python train.py --n_head=10 --d_mlp=3200 --norm="rmsnorm" --norm_place="pre" --init_std_qkv=0.0276 --lr=0.015 --lr_mult_down=2.0 --grad_clip=1.0 --schedule="wsd" --decay_fraction=0.866
Each number is 128 + 24 x the weight over its row's rms, rounded and kept within 0 to 255. Layers, rows and columns count from 0. The size above them is the row's rms in percent of the matrix's.

# layer 6 MLP down (transposed), 3200x640, rms 0.033, rows 896-938, columns 160-239
size [110  97 101  80  97 100 106  91  93 112 102 100 101 101  89  98  89 104 108  93  95  86  98 101  93 109 102 110 103  98 103  98  97  97 105 110  92 105  91  99 110  95  95]
[[118 120 160 105 133 148  89 158 136 120 146  86 129 125 126 162 148 116 131 117  99 112 104 144  85 126 140 115 120 123 129 119 156  77 184 114 123 150 148 109 135 106 106 138 181 147 121 138 124 158 125 148 143 100 153 100 159  94  97 134 136 127 136 119 125 115  64 167  86 125 102 117  86 112 113 142  73 137 143 133]
 [122 114 102 131 121 149 137  98 162 120 144  82  98  88 143 101  87 132 139 113 105 132  88 126 131 140 120  83  84 109 125 114 118  91 178  83 120 139  80 112 122  95 173 128 117 116  93 143 126  90  75 112 150  58 122 133 129  87 139 166  99 118 112 150  92 145 182 107  98 151  90 139 159 118 125  95 165 116  93 109]
 [113 117 116  84 148 148  94  99 144 156 114 157 109 139 152 123 151 147 104 126 122  66 122 122 112 104  95 134 125 175 160 173 140 130 141 181 148 197 145 127 114 118 123  69 126 140 133  89  98 103 156 122  96 101 163 150 190  80 162 141 140 162 118 143 119  94 129  91  92 165 126 101 116 130  95  87  81 114 161 123]
 [125 133 128 183  86 133 139 132 150 110 113  88 184 122 116 112 108 140 103 129  86 115 112 127 143 103 148  86 175 117 115 153 150 116 125 102 117  97 181 106 128  91 118 107  96 143 164 141 117 151 146 163  94 103  79 141  87 171  84 118 127 112 113 135 108 132 106 138 102 152 142 141 169 150 134  92 127 125 148  95]
 [101 137 164 158 137 124 127 157 175 194  78 120 118  95 130 151 152 112 130 145 111 113 110 122 127 122 125 145 134 122 133 164 128 155 159  95 138 134 113 104 110 138 128 187 132 124 109 108 126 140 127 106 126 129 148 143 153 119 108 142 146  79 150  92 160 133  90 144 127 120 106 139 118 126 135 120 155 139 123 126]
 [174  85  93 149  89 133 123 137 119 101 115  86 133 130 142 109 132 119 109  95  90 123 110 106 110 167  84 104 138 144 142 125 113 113 154  99 122 108  78 110 154 128 152 130 149 113 136 158 135 115 122  80 114 124 107 164 153 124 156 127 126 151 117 165 113 131 156 150 121 106 154 182 119 138 125 118 122 126  70 104]
 [ 86 166 149 116 116 117 126 103 179 135 111 107 128 135 100 120 166 120 120 117 117 209 150 142 160 122 109 127  90 135 125 139 112 111 151 115 182 133 165 161 129 135 121 139 110 155 135 121 150 148 123 182 166 255 159 143 116 136 111 112 119 118 138 141 140  99 146 156 129 133 134 139 102 148  91 104 144  84 125 112]
 [156 196 147 103 141 138 144 143 109 173 124 134 125  70 144 122 114  98 161 104 129 136 112 140 117 165 119 131 176  96 127 155 122 114 137 104 133 157 158 109  94 136 115  90 129 195  99 152 130 112 130 108 121 111 134 126 129 110 121 125 123 188 148 103 116 110 143  95 105 139 103 124 121 128 122 145 118 144  92 111]
 [122  89 110 122 106 107 109 138 107  56 122 132 126 105  99 145 188  72 126 145 110  83 145 158 123 107 108 138 119  83 103 112 139 111 126 129 163 103 143 182 113 101 110 111 128  93 128 139 129 146 110 132 136  62 132 146  99 160 110  91 140 167 166  88 106 120 122 121 113 121 137 161 101  98 146 166 104 127 126  96]
 [123 126 166 129 143 125 129 106 121 129 147 153 129 130 101 110 135 141 163 117 145 122 146 141 115 127 125 109 128 122 141 110 144  92 132  99 106 123  96 153  99 123 128 138 146 129  84 110 106 144 115 158 140 118  77 155 140 125 105 130 112 120 142 137 124 104 115 119 116 110 127 128 118 128 120 169 109  96 170 102]
 [167 132 118 101 138 132 122 150 162 138  99 135 133 111 136 116 101 126 117 109 113 136 119 121 138 165 144 116 101 112 127 107 113 152 118 146 127 101 155 144  83 128 104 102 155 156 142  92 131 141 103 100 127 180 161 120 133 138 150 162 161  89 115  90 163 110  94  98 138 133  91  98 128 162 101 131 123 127 135 116]
 [131 181  99 110  96 118 116 146  83 115 115 161 116 150 122 120 132 163 137 111 131 152 137 139 141 143 141 159 127 110 136 125 161 129 149 125  96 120 130  99 131 118 121 152 122 118 135 137 107 120 183 114 170 172 113 176  90 110  89 137 109 102 102 132  88 137 169  87 123 114 150 108 159 116 118 155 154 138 142 124]
 [127 116 149 120 171 115 142 120 140 149 129 115 142 181  98 128 163 161 150 115 118 146  97 159 159 106 120 163 140 122 137 123 138 148 144 159  83 137 123 143 110 118 109 139 134 103 131 134 109 137 157 110 143 121 111 137 144 113 139 118 123 124 150 115  84  88 124 106 111 129 171 133 108 136 114 129 140  75 157 178]
 [ 85 141 157  99 165 125 152 123 156 148 148 108 129 152 161 143 111 119 134 147  82 148 128 151 116  95 145 155 142 134 120 143 146 158 146 146 105 169 119  93 117 125 144 164  64  98 132  84  98 158 130 111 112  70 160 159 138 102 157 120 175 111 132 171 118 107 123  95 129 159 156 157 150  83  97  96 117 104 116 149]
 [107  82 111 150 115 136 114 178  97 101 139 137 100 113 177 120 127 104 106 138 139  82  92  98 157  97 131 107 108 138 135 122 130 132  77 123 119 139 128 168 136 137 147 112 137 100 129 129 126 122 106 126 133 184 114 124 162 103 121 145 127 146 151 162 132 131 159 153 112 144 159 121 138 133 160 129 143 114 130 160]
 [121 151 135 160 148 117 113 115  95 106 110  89 147 103 135 135 117 135 115 148 140 125 123 107 111 104  91 174 133 112  99 165 100 124 137 144 165 106 118 171 139 106  96 143 117 149 128 153 134 115  95 140 157 115 124 145 132 157 182 111 180 111  96  83 128 133 124 136 105  88  95  95 106 127 124 153 120  87 129 100]
 [113 164 111 128 157  86 142 149 142 134 138 125 118 130 124 116 155 120 159 132 162 148 117 160 116 156 124 133 117  96 125 115 125  85 146  94 136 167 143 119 142 142 112 166 104 104 114 151 145 122 110 135 146 146 137 136 117 138 111 102 129  94 121 145  95 117 144 121 127 106 103 101 122 111 102 126  80 137  87 145]
 [117 123 177 132 129 141 103 107 155 116 125 152 126 115 131 117 132 113 119 104 180 136 153 110 121 122 118 123 105 115 137 131 154 124 155 130 149 102 124 116 114 150 142 140 168 137 150 123 142 132  98 101 156  56 168 119 121 134  91 103 160 119  97 115 163 137 112 129  91 112 112 176 140 160 128 171 124 114 125 168]
 [164 124 156 128  97 121 103 137  97 156 155 111 125 126 148 140 165 118  85 159 112 128 156 161 126 109 137 110 113 102 101 135 104 125  98 114 166 109  95 114 128 140 110 114 167  91 115 118  81 138  93 137 138 155 100 128 116 123 124 143 126 112 111 171 131 135 145 145 142 160 114  94 166 150  79 159 113  86 113 110]
 [102 122 144 142  98 155 104 135 138  72 109 134 140 156 165 161 140 111  92 133 144 124  97 110 128  94 149 142 143 129 126 127 124 143 147 135 120 149 110 116 140 120 139 121 140 138 139 152 139 115 105  98 132  71 118 162 172 153 141 127 106 119 110 106 154 144  95 121 136 168 133 139 134 152 122 146 121 111 173 108]
 [ 77 158  97 132 139 100 176 133 144 137 148  91  96 134 154  93 122 156  90 123  76 112 165 118 109 142 138 143 144 102 125 123  97 128 135 136 126 152 136 153 126 105 137 135 133 127 174 119 159 103 145 144 159  81 167  82 132 158 130 122 118 157 158  63 129 122 108 132 112 127 121 114 124 145 175 133 103 123 153 171]
 [123 126 118  98 115 177 126 184 130 142 138  98 153 130 108 117 138 167  98 114  89 123  97 143 134 120 138 149 128 125  81 120 143 124 121 155  82 122 127  88 135 137 126 134 126 129 112  89  90 104 113 113 132  86 160 103 151 137 114 130 121 154 125 163 149 134 143 131 111 112 138 115  97 133 125 130 171 122 105 134]
 [112 166 137 115 105 142 127  89 131 156 155 178 146 106  91 149  92 139 158 106 127 117 125  83 148 127 151 136 127 112 132 155 119 123  89 105 123  94 151 149 112 128 137 110 152 146 136  80 156 154 185 199 104  76 104 142 125 108 112  79 123 130 154 127 108 153 136 123 126 114 126 157 114  99  99 186 109  87 142  93]
 [113 110 153 164 140 134 151 119  98 135 119 137 102 115 132 125 126 132 140 135 157 148 103 137 156 116 116  87 121 122 108 163 161 150 157 132 158 154 123  94 108  80 107  90 126 125 147 164 105 113 138  88 161 122 150 165 150 152 136 125 113  90  80 128 113 181 134 115 122 138 139 142 112 153 122 113 156 144  85 102]
 [123 134 124 151 180 149 143 131  90 119 154 126 116 128 172 142 148 133 111 140 132 157 127 117 113 118 149 119 149 120 127 137 168 144 172 113  88 123 131 108 116  92  80 132 116 107 139 128 140 127 121 115 135 182 100 127 127 135 148 103 123  72 146 153 148 176  83 144 151 146 156 102 111  97 122 146 136 129 137 140]
 [127 143 122 105 145 163 146 130 126 156 144 133 134 133 166 124 119 146 146 137 136 154  86 140  83 162 105 126 142 128 152  98  94 103 156 113  97 133 136 102 106 105 106 109 130 135 156  93 160 123 111 129 142  71 110 128  99 137  56  76 124 123 120 112 158 122  97 150 147 140 125 127  92 126 122 137 153 153 135 142]
 [167 173 124 114 109 125 123 158 125 131 171  57 141 129 110 145 125 114 103  93 122 161 131 157 131 171 163 145 158 110  91  81 151 132 143 168 162 100 144  73 164 107 117 193 151 160 107 141 140 118 170 149 130 117 108 138 135 111 176 161 156 135 114  85 127 161 103 170 134 140 137 121 197 119 112 138 158  77 125 120]
 [103 138 144 152 118 126 142 108 110 144 135 107  77 155 148  93 153 110 113 142 129 153 110 147 111  88 111 145 168 127 115  92 130 120 163 135 140  95 106 150 162 152 134 167 127 140 168 132 115 154 102 136 139 102 111 144 142 115 147 139  74 120 124 133 111 156 143 124 113 127 176 112 112  88 120 134 122 111 140 125]
 [111 167 135 159 111 111 118 147 121  86 143  93 126 136 117 150  97 127 143 130 137 111 111 135  56 140 129 141 146 130 143 119 104 106 140 128 131 140 110 138  98 137 151 200 121 144 130 100 154  88 118  89 114  68 135 151  94 142 139 105 145 147  83 158  99 132 147 122 157 114  91 125 127 174 102  96 110 124 113 118]
 [107 108  95 146 130 132 130 130  91  92 131 129 132 121  98 129 130 124 121 126 137 144  73 126 131 102 130 120 147 119 152 121 125 135 150 149 124 162 132 104 111 121 155 112 158 148 133 146 135 146 143 114 114  49  96 153 117 122 125 123 126  94 114 142  92  85 163 158 136  80 117 189 136 124 105 123 136 105 115 164]
 [121 179 173 125 135 128 143 144 111 143 138  68  98  94 100 170 145 143  76  91  93 142 131 142 110 174 136 123 155 148 112 148 132 148 157 122 153 134 118  77 154 115 134 138 154 178 107  90 137 120 133 120  75 118 127 106  83 118 125 117  97 102 108 128 150 163 107 106 130 142 150 120 125 118 147 173 132 186 121 183]
 [140 127 109 127 156 129 147 110 128 166 116 137 171 183 163 136  85 145 128 164 122 140 158 132 117 165 131 121 112 123 156 121 123 135 153 150 151 132 114  96 117 125 170 138 131 129 163 151 120 152 107 152 125 142 124 102 136 118 113 108 160 142 166 113 169 125 103  99 142 149 138 130 146 131 162 151 122 131  89 131]
 [ 95 144 134 128 132 151 140 141 115  95 145 146 143 109 137 107 145 148 129 107 173 160 138 106  97 139 130 109 128 139 139 103 135 106 117 146 150 128 176 115 125 133  96 132 156 112 103 135 117 125 145 136 154 153 147 150 142 137 180 168 111 118 109 147  88 131 155 140 109 151 135 139 114 158 143 162  63 121 147  82]
 [120 127 110 134  98 121 137 118 116 118  68 145 147 119  74 131 146  82 105 117 121 129 147 132 134 138 120 126 153 133 104 101 142 130 159 147 165 111  91  99 144 166 156 120 137 149 129 172 157 136 132 133 102 116  67 112 161 117 182 117 141 144 127 108 123 186 155 123  86 114 104 132  99 155 129 134 136 133 138  77]
 [170 119  95  63 153 122 119 118 135 107 120 117 137 121 118 177 153 103 126 160 123 121 132  79 133 156  69 103 167  91 162 160 119 112 132 107  83 107 155  88 157 111 121 132 140 137 136 161 174 122  96 136 115  92 117 126  96 118 125 134 132 130 143 104 155 144 138 106 116 117 153 166 125  96  97  90 118  93 145 109]
 [100 147 166  94  98  72 125 147 168 115 100 141 130 127 125 229 135 138 149 129  98 111 115 124 149  97 126 110 127 153 143 112 153 115 106 145 130 146 108 115 153 120 144 167 140 161  93 147 142 108 110 111 122 155 146  77 171 122 128  82 109 114 118 119 158 149 172 134  85 120 124 173 145 128 156 213 115 103 140 158]
 [179 143 146  86 155 135 102  86  97  99 111 136 161 120 149 138 107 148 162 104 143 125 127 133 135 217 123 140  95 133 138 119 138 115 105 111 117 162 115 159 133 146 122 133  95 155 127 185 195 111 100 135 125 123  99 159  83 140 103 122 164  88 128 121 178 138 155 126 111 141 113 158 135 154 148 113 124 155 133 125]
 [ 96  87  93 101 126 158 107 159 119 109  79 146 137 123  91  97 112 133 157 124  96 161 108 139 102 160 114 177 114 129 135 148 168 146 149 112 149 157  98 118 135 105 120  83 112 135 158 118  95 128 146 114 138 109 100 155 139 131 153 195 131 144  89 143 136 163  97 136  95 141 150 110 104 104 116 126 108 111 130 147]
 [126 116 130 146 118 146  94 134 123 170 119 102 156 104 131 136 157  96  96 138 104 117  98 149 124 119 108 132 165 165  90  84  67 134 174 105 119 197 118 121 127 126 129 144 148 115 151  70 142 126 115 121 114 127 130 165 127 118 153 134  82 129 146 135 132 121 111 108 106 135 134 159 143 172 150 103  98 145 112 119]
 [124 111 145  85 161  92 145 100  87 104 158 122 139 135 147 147 164 136 112 136 104 128 135 138 140 147 110 131 122 134  94 172  82 138 122 201 142  95 121 119 135 125 156 147 130 129 146 139 111 162 131 120  95  83 127 116 152 134 107 111 128 114 113 224 149 135 110 147  92 149 102 133  93  94 123 130 125 103 129 101]
 [119 119 125 124 125  77 114 119 171 130 114 107 199 121 105 149 148  81 147 138 156 142 148 127 101 111  91 138 170 159 124  95 117 107 186 123 149 123 111 134 129 100 132 135 109  68 142 118 138 152 120 154 108 121  98 110 134  95 146 137 152 175 120 142 147 132 146 112 126 108 137 169 130 112 147 124 161 118 127 127]
 [177 138 144 120 157 146 129 151 126 113 117 136 151 152 148 110 103 139 159 131 118 119 122 145 121 145 189 128 153 100 131 101 134 138 144 165 151 167 154 156 133 139 124 107 107 127  95 133 152 118 108 164  98  83 123 126 142  94 148 131 136 143 102 161 144 116 136 164  92 144 151 116 149 140 108 113 115 118 116 155]
 [147 122 114 103 157 137 113 160  78 113 103 135 139 148 143 127 152  92 105 117 127 114 114 113  77 116  97 147 135 137 126 158 158 119 177 139 125 135 126 128 169 119 115 115 144 152 141 186 108 143 109  93 119   0 136 136 108  87 112 154 134 109 102 119 131 150 140 118 140 145 143 112 173 137 142 127 122 122 111 105]]
# layer 6 MLP up, 3200x640, rms 0.0765, rows 897-938, columns 160-239
size [ 94 105  86 118  97 105  95  93 109 103 109  98  95  99 108  87 108 100  91  98  88  99  93  93 111 100  97 102  95 101 110  97  95  98 112  97  99  87  93 112  96  90]
[[151 113 132 160 196 153 104 120 103 100 104  77  80  89  94 124 122 142 112 155 103 103 103 121 168 113 135 137 118 164 131 211 139 106  92 146 155 104  93  95 124  84  91 110 102 131 124 132 128 145 117  68 133  90 102  89 167 156 122  94  97  89  81 114 130 126 145 141 144 162 139 116 140 130 143 142  81 120 148 136]
 [166 119 124 136  80 119  82 182 102 113 150 143 114 124 159 109 132 195  54 108 119  94 100 127 151 125 145 155 108 146 137 102 134 112 115 142 122 119  92 114 107 124 151 127 131 112 185 113 138 134 119 139 129 141 106 151 120 126 148 148 105 132 132  99 117 108 140 131 140 145 148  92 137 155 119 134 149 126 141 142]
 [144  95 132 129 154 119 143 120 145 129 128 155 100 149 130  91 121 141 145 115 158 128 134 168 154 105 102 139 112 124 119 155 100 159 108  92 157 126 164 138 140 119 149 131 142 103 115 123 141 121 157 148 108  98 126 140 152 115 138 110 135 132  79 143 130  57 147 124 176 151 177 139  95 112 103 139 101 143 138  85]
 [155 164 117 143 127 116  88 125 164 115 119  82 146 116 143 104 172 147 102 134 160 117  81 133  92  96 129 127 132 132 157 134 137 119 116 138 146 104 131 171 118 175  95 126 141 168 161 107 121 128 106 121 162 146 141 114  99 118 125 106 106 176 117 121 176  95 126 177 113  79 145 176 185 112 122 155 139 112 117 161]
 [137 169 118 125 113 125 155 160 185  70 135 137 129 108 101 131 140 113 111 116 165 144 123 123  99 115 124  98 131 119 135 130 167 128 131  91 130 150  87 143 125 156 136 164 146 121 127 129 128 143  95 144 144 124 152 127 154  90 139  85 136  84 136 109 132  99 177 125 176 159  75  92  75 167 159 145 127 129 143 133]
 [132 138 138 165 116 154 128 104 132  92 124 189 131 127 166 134 132 113 100 144 184 124 109 144 128 120 123 137 133 122  91  94 118 130  97  76 130 133 119 120 183 129  86 114 130 183 185 122 124  90  86 124 132 154 140 161 172 137 174 143 106 130  95 135  97 173 162  87  93 118 111 116 123 148 175 147  92 142  79 112]
 [115 118 130 143 123 140 154 130 208 152 122 119 130 137 137 150 144  97 133 146 127 125 172 116 127 117 159 109 107 120 163 119 135 122 106 116 170 137  94 126 115 131 164 163 114 167 115  81 127 128 115 102 121 101 144 103 114 183 140 122 144  96 125 136 118 124 123 132 110 112 107 132 124 157 137 105 122 102 190 119]
 [112 124 144 136 138 116 153 158 122 134  95 134 135 107 120 152  94  91 123 150  99  79 110 162 133 163 107 165  84 102 100 158 169 122 100 118 105 103 100 134  86 153 117 146 150 103 126 124 128 167 119 144 118 118 103 103 127 137 142 147 156  65 167 135 136 103 127 154 127 140 133 103 102 137 126 114 123 168 146 138]
 [142  70 102 117 112 111 121 123 121 131 100 125 133 137 146 106 133 150  91 111  95 146 119 104 120 156 129 137  92 154  89 171 124 137 102 149 129 101 125 116 102 143  95 120  76 105 144 116 138 131 118 160 122  67 163 127 136 111 156 181 133  81 131 149 122 129 138 149 154 127 146 128 110  99 151 100 146 171 133 114]
 [160 118 146 142 133 137 110 106 110 139 175 112 171 165 130 144 152 156 107 121 155 109 139 126 114  98 114 121 112 170 120 124 144  97  99 137 169 151 120 141  82 158 151 153 127  74 139  86 130 159 169 138 143 111 102 114 104  83  82 136 134 107 144 138  79 127 166 111 122 114 115 136 100 143 141 148 191 119 123 157]
 [141 102 132 160  79  98 137 128  85 133 127 123 103 140  99 166 118 108  92 149 135 100  99 153 111 120 143 181 137 133 100 172 106 172 123 131 176 116 137 116 119 138 131 116 144 121 142 133 114  95 120 103 120 142  97 100 107 120  91  98 124 111  45 133 157 105 125 126 135 119  78 133 108 127 124 113  89 151 127 133]
 [148 128 121 146 124 120 125  95 107 130 112  79 146 163 101  98 143 137 131  76 138 105 138 146 131 119 131 156 156 123 153 107 122 181 118  94 164 130 182 113 130 140 170 140 133 126 151 132 144 114 132 123 123 112  93 114 126 141 114 115 134 105 131 128 132 143 121 149 136 125 118 154 128  81 122 167 118 134 183  81]
 [113 143 131 108 155 111 146 141 120 118 121 113  97 136 113 125 156 101 138 128 177  96 104  99 147 114  99 156 120 159 128 113 128 145 183 153 164 185 118 141 124 125 137 157 122 123 159 139 117 165 123 166 117 105 130 125 133 124 135 114 100 150 116 120 137 141 136 105 131 101 126 133 125 103  97 111  96 125 119 128]
 [156 133 120 110 162 128  91 132 138 116 137 147  98 109 135 114 127 101 147 144 150 118 146 136 100 148 132 137  72 140  98 156 145 161 118 126 128 146 135 154 131 148 107  66 109 141 112 153 139 140 122 144 148 133 167 130 147 126 129 165 127 114 138 139 110 135 152 131 135  78  68 120 129 145 159 138 165 118  69 113]
 [116  93 114 120 128 139 135 148  86 143 149 124 113 111 138 141 123 128 137 146 106 105 122 120 150 128 137 116 193 156 122 130 136 132 144 120 155 152 175 134 109 130 118 101 142 127 152 119 138 108 119 133 113  84 165 133 136 132 169 156 160  99 160 134 105 125 105 198 127 143 145 111  92 162 127 143 115 148 136 156]
 [122  86 136 175 174 179 115 114 139 159 117 158 143 129 138 139 162 102 137 114 161 116 164 132 100 163 150  82 124  91 102 138 137  91 131 126 132 136 159 109 106 151 140  68 160 173 141  85  91 130 110 123 170  97 113 165 112  97 129 132  96 139 124 104 153 116 115 114 110  90 135 150 148  91 139 137 134 102 136 148]
 [137 107 147 154 106 145 131 106 151  90 122 132 129 127 127 131 166 198 123 131  94 140 100 137 134 137 132 112 174 131 142 166 138 123  72 133  95  91 114 100  91 183 158 114 164 128 110 128 150 126 133 110 118 141 117 111 126  95 170 133 165 133 149 115 118 105 122 116 143 143 127 158 100 148 164 146 111 123 151 168]
 [133 102 111 123 143 117 159 161 118  74 139  70 137  91  85 124 116 115 177 126 139 123  98 143 123 132 106 112 117  88 129 132 118 132 139 120  72 167 150 102 147 120 147 165  84 160  92 132  98 107 121 144 116 127 136 132 128 109 129 149  71 132 147 161 157 117 143 136 166 104 134 138 113 133 105 109 161 116 161 172]
 [100 107 154 143 142 110 132 152 131 157 142 102 159 112 135 138 126 112 139 143  89 116 132 113 220 101 134 134 150  89 146 115 125 149 118 138 128 107 144 112  88 112 132 102  94 140 136 165 104 141 149 163 143  99 105 115 142 131 136 143 119 134 135 161  89 124 138 113 122 113 109 129 122 102 109 142 147 101  99 119]
 [145 119 105 137 131 127 147 159 102 143  86 144 104 114 159 119 111 102 141 133 136  79 159 135  99 130 101  94 109 150 124 111 155  95 138 169 135 142 157 118 114 128 105 132 148 132  59 161 140 117 167 103 135 153 148  92 138 111 133  95 131 131 159 156 122 103 151 137 105 130 114 144 163 112 123 130  91 137 131 161]
 [ 95 131 128 144 100  96 132 130 145 136 145 127 146 155 117  96 162 135 150 137 132 124 131 132  94 132 157 126 152 107 143  83 155 124 165 110 143 134 155 163 108 127  94 100 101 130 177 103 134 171 130 127 109 146 121 120  89 117 178 120 154 166 149  92 118 125 143 103 148 158  94 107 161  92 109 117 172 121 119  93]
 [135 104 120 108 154  92 123 118 146 120 114 154 144  90 137 132 165 111 140 154 150 142  80 129 106 134  95 124 157 153 154 119 163 129 153 143 123 127 146 114 134 164 135  87 141 115 165 124 155 131 121 107 127 103 130 131 140 158 134 157 153 137 117 156 148 131 150 113 121 138 107  81 109 104 145 147 100 131 139  89]
 [158 130 159 123 137 107 149 109 107 132 115 164 127 161  71 132 104 113  76 113 147 111 122  97 142 140 130  93 113 129 157  97 137  88 111 167 142 163 115 121 131 109 131 105 130 131 127 124 127  78 111 131 146 120  82 166  91 129 154 114 115 178 155 103 170 142  78 132  83 122 146 178 159 154 133 139  83 163  99 153]
 [125 112 153 163 134  93 163 172 127 157 135 120 112 117 156 158 111 117 122 157 141 159 112 126 173 118 128 112 101 140 132  91 123  99 146 159  78 117 160 140 104 169 116 140 116 149 111 160 119 131 111 133 111  97 140 138 130 113 105 148 157 142 125  98 145 115 100 148 109 125 113 135 117 147 144 108 119 107 163 142]
 [ 70 103 145 122 150 120 163 117 113 139 152 122 144 120 162 118 141 188 125 172  97 108 123 107 121  96 135 170 127 115 150 132 149 129 134 105 104 127 156  85 115 100 111  99 155 143 105 132 122  79 154 129 129 102  98 116 111 118 127 133 128 144 133 168 100 126 159 150 120 134 125 122  87 105 133 138 120 162 136 156]
 [121 158 154 150  94 135  70 127 156 115 124 134 131 150 132 146 109 114 128 105 151 100 129 110 137  78 124 121 114 124 116 156 121 131  89 114 156 168 131 102 119 129 126 144 130 142  80 111 101 110 138 104 122 139  98 129 148 104 137 110 102 146 139 147 141 191 154 120 131 107 102 140 104 164 174 144 119 122 130 112]
 [121 172 135 127 146  93 136 137 120 113 165 161 100 135 137 144 140 124 155 140  89 118 162 139  98 133 101 123 156  65 166 148 126 109 145 119 169 128 104 123 137 151 154 131 139 119 136 108 130  81 142 135 144 127 116 110 144 108  83 136 141 183 149 135 119 123 107 135 111 165 143 128  95 102 162 158 122  99 153 129]
 [156  83 142 102 127 152 145 140 155  92 114 134 122  83 150  72  96  92 126  89 156 131  91 118 128 135 141 125  82 103 135 112 164 104 132 101  96 143 169 102 146 102 136 136 110  91 133 112 109  99 133 127 116 105 144  83 101 103 103 118 141 122 134 122 131 114 141 148 111 141 135  84 112 132 134 136  99 102 139 135]
 [150 117 145 146 103 111 146 156 125  82 126 103  71 109 130 123 160 147 122 173 126 107 143 130 183 101 167 126 140 148 131 132 113 122 115 137 183 146 196  83 122 121 137  87 134 134 121 100 155 136 136 139 130  80 125 124 117 166 115 138 128 141 143 146 124 124 141 116 131 111 142 105 139  94 161 135 110 135 151 151]
 [139 105 132 138 135 159 134 124  74 124 148 132 101 164 138  85 101  93 101 172 125 121 108 126 114 127 144 106 164 140 101 116 105 111  83 144  88 100 156  87 123 155 176 117 122 128 141 117  88 140 120 146 115 150  98 141  96  84 137 115 132 140 125 176 112 142 168 139 188 103 108 111 132  91 116 124 120 151 147  87]
 [107 115 106 139 133 124 158 109 125 137 128 101  83 164  83 114 132 126 156 132 135 153 138 133 139 153 125 149 138 143 158 140 158 131 146 116 117 151 105 123  79  99 120 106 109 104 177 178 103  89 144 124 133 114 124  61 152 102 134 142 142 113 159 105 123 133 129 139 131 154 127 112  74 127  91 130 110 152 134 152]
 [119 145 117 130 136  91 142  95 129 165 147 140 156 134 130 131 170 132 143 124 120  75 142 167 108 149 116 121 169 162 144 140 131 123 101 145 139 152 154 167 108 114 146 161 126 145 154 121 134 127 116 146 146 133 155 152 111 131 138 157 102 102 120 148 130 157 142 112 108 121 152 115  71 131 150 148  99 167 141  76]
 [154 119 143 125 123 138  93 150  86 148 117 110 149 159 144 132 117  88 134 100 149 150 100 100 106 118 154  93 158 171 137 131 120 117  94 149 195 127 182 118 179 129  60 132 153 158  92 107 131 153 121  93 127 139 145  99 151 110 146 130  80 129 197  79 138 151  87 146 111 167 113  95 135  98 115 112 104 143  91 173]
 [116 116  94 134 123 140 126 155 129  89 119 170  87 105 130 124 116 128 111 144 134 120 124 125 147  97 144 116 162 135 132 116  82 112 166 100 134  68 117 141 167 141 145 133  76 164 170 102 107 136 116 115 128 106 122 143 143  82 114 106 133 121 133 110 118 142 130 144 123 159 146 173 134 121 128 140  90 122 137 118]
 [118 133 151 137 158 122 148 180  73 128 131 125 127 137 120 129 160 139 132 132 140 130 147 148 137 132 146 133 142 111 116 116 125 135 111  63 109 131  87  89 124 109  92 131  81 181 110 118  77 142 159 143 129 143 109 119  90  79 108 146 139 161 129 105 150 120 115 142 108 120 109  88  74 115 157 168 169 147 164 170]
 [126 107 114 113 142 160 153  96 110 118 137 136 114 151  93 103 137 168 144 100 143 112 167 122 118 101 141 103 130 142 142 135 155 174  98 138 162 123 158 143 118 139 170 141 115  95 142 116 150 150 139  79 174 136 137 175 145 137 139 138 138 125 177 135  93 127 116 128 132 138 158  90 213 109  95 132 128 133 156 128]
 [145 128  85 123 119 135 169 107 181 159 123 133 129 155 117 106 112 116 127 120 118 134 143 135  86 180 155 159 107 132  99  68 148  77  83 146 102 182 107 116  78 139  98 137  85  92 145 107 106 154 131 119 141 134 129 103  97 104 149 134 104 110 144 111 142 119 103 112 122 121 148 177 148 105 121 139 113 122 109 102]
 [153 133 152 158 165 110 133 162  91 123 149 139  84  85  79 116 123 138 136 142 181  77 139 116 152 175 151 167 153 141  96 104 118 112 186 111 115 139 144 142 142  95 170 151 129 176 115 103 129  94 140 102  78 164 175 126 141 103 158 128 144 115 159 132 139 112 121 121 124 149 123 126 134  62 133 132 159 148 120  90]
 [147 107 171 119 113 188 151 105 104 166 133 125 145 107 116 172  61 115 123 167  99 129 124  93 161 152 120 147 104 136  82 130 175 102  93  69 154 131 104 148 144 110 134 135 167 122 149 155 131 107 155 131 108 112 120 121 139 124 162 168 101  98 141 121 167  89  99 156  90 115 119 138 160 143 129 126 149 132  95 146]
 [118  91 118 132 168 135 118 134 105 101 129 128 130 107 163 111 171 175 107 134 158 136 114 143 143 146 160  99 101 139 114 171 142 137 149 121 115 196 111 110 130 140 125 105 118 103 137 108  96 139 153 138 132 101 114 111 159 101 105 139 122 134 126 149 120 108 142 155 127  96  90 130 174 153 163 104  66 127 131  98]
 [134 163 135 125 158 136 127 133 108 135 104 110 147 104  90  72 108 105 176 150 148 114 107 133 130 126 125 176 118 128 117  79  73 118 149 154 105 129 171 124 161 177 119 105 162  94 121 107 107 148 129 138 132 139 121 105 117 127 119  56  89 157 170 124 103 119 149 135 100 110 161 147  54 113 139 145 105 135  86 109]
 [102 121 124 136 144 121  79 129 128 120 141 122 138 144 134 119  96 110 109 141 123 170 149 150 115 110 141 122 112 110 177 114  91 117 128 125  92 132 124 149  81 163 138 127 138 168 138  95 125 129 136 177 119 123 144 112 149 148 169 115 117 145 160  97 121 100 136 153 122 130 130 137 155 152 124  90 137 147 151 177]]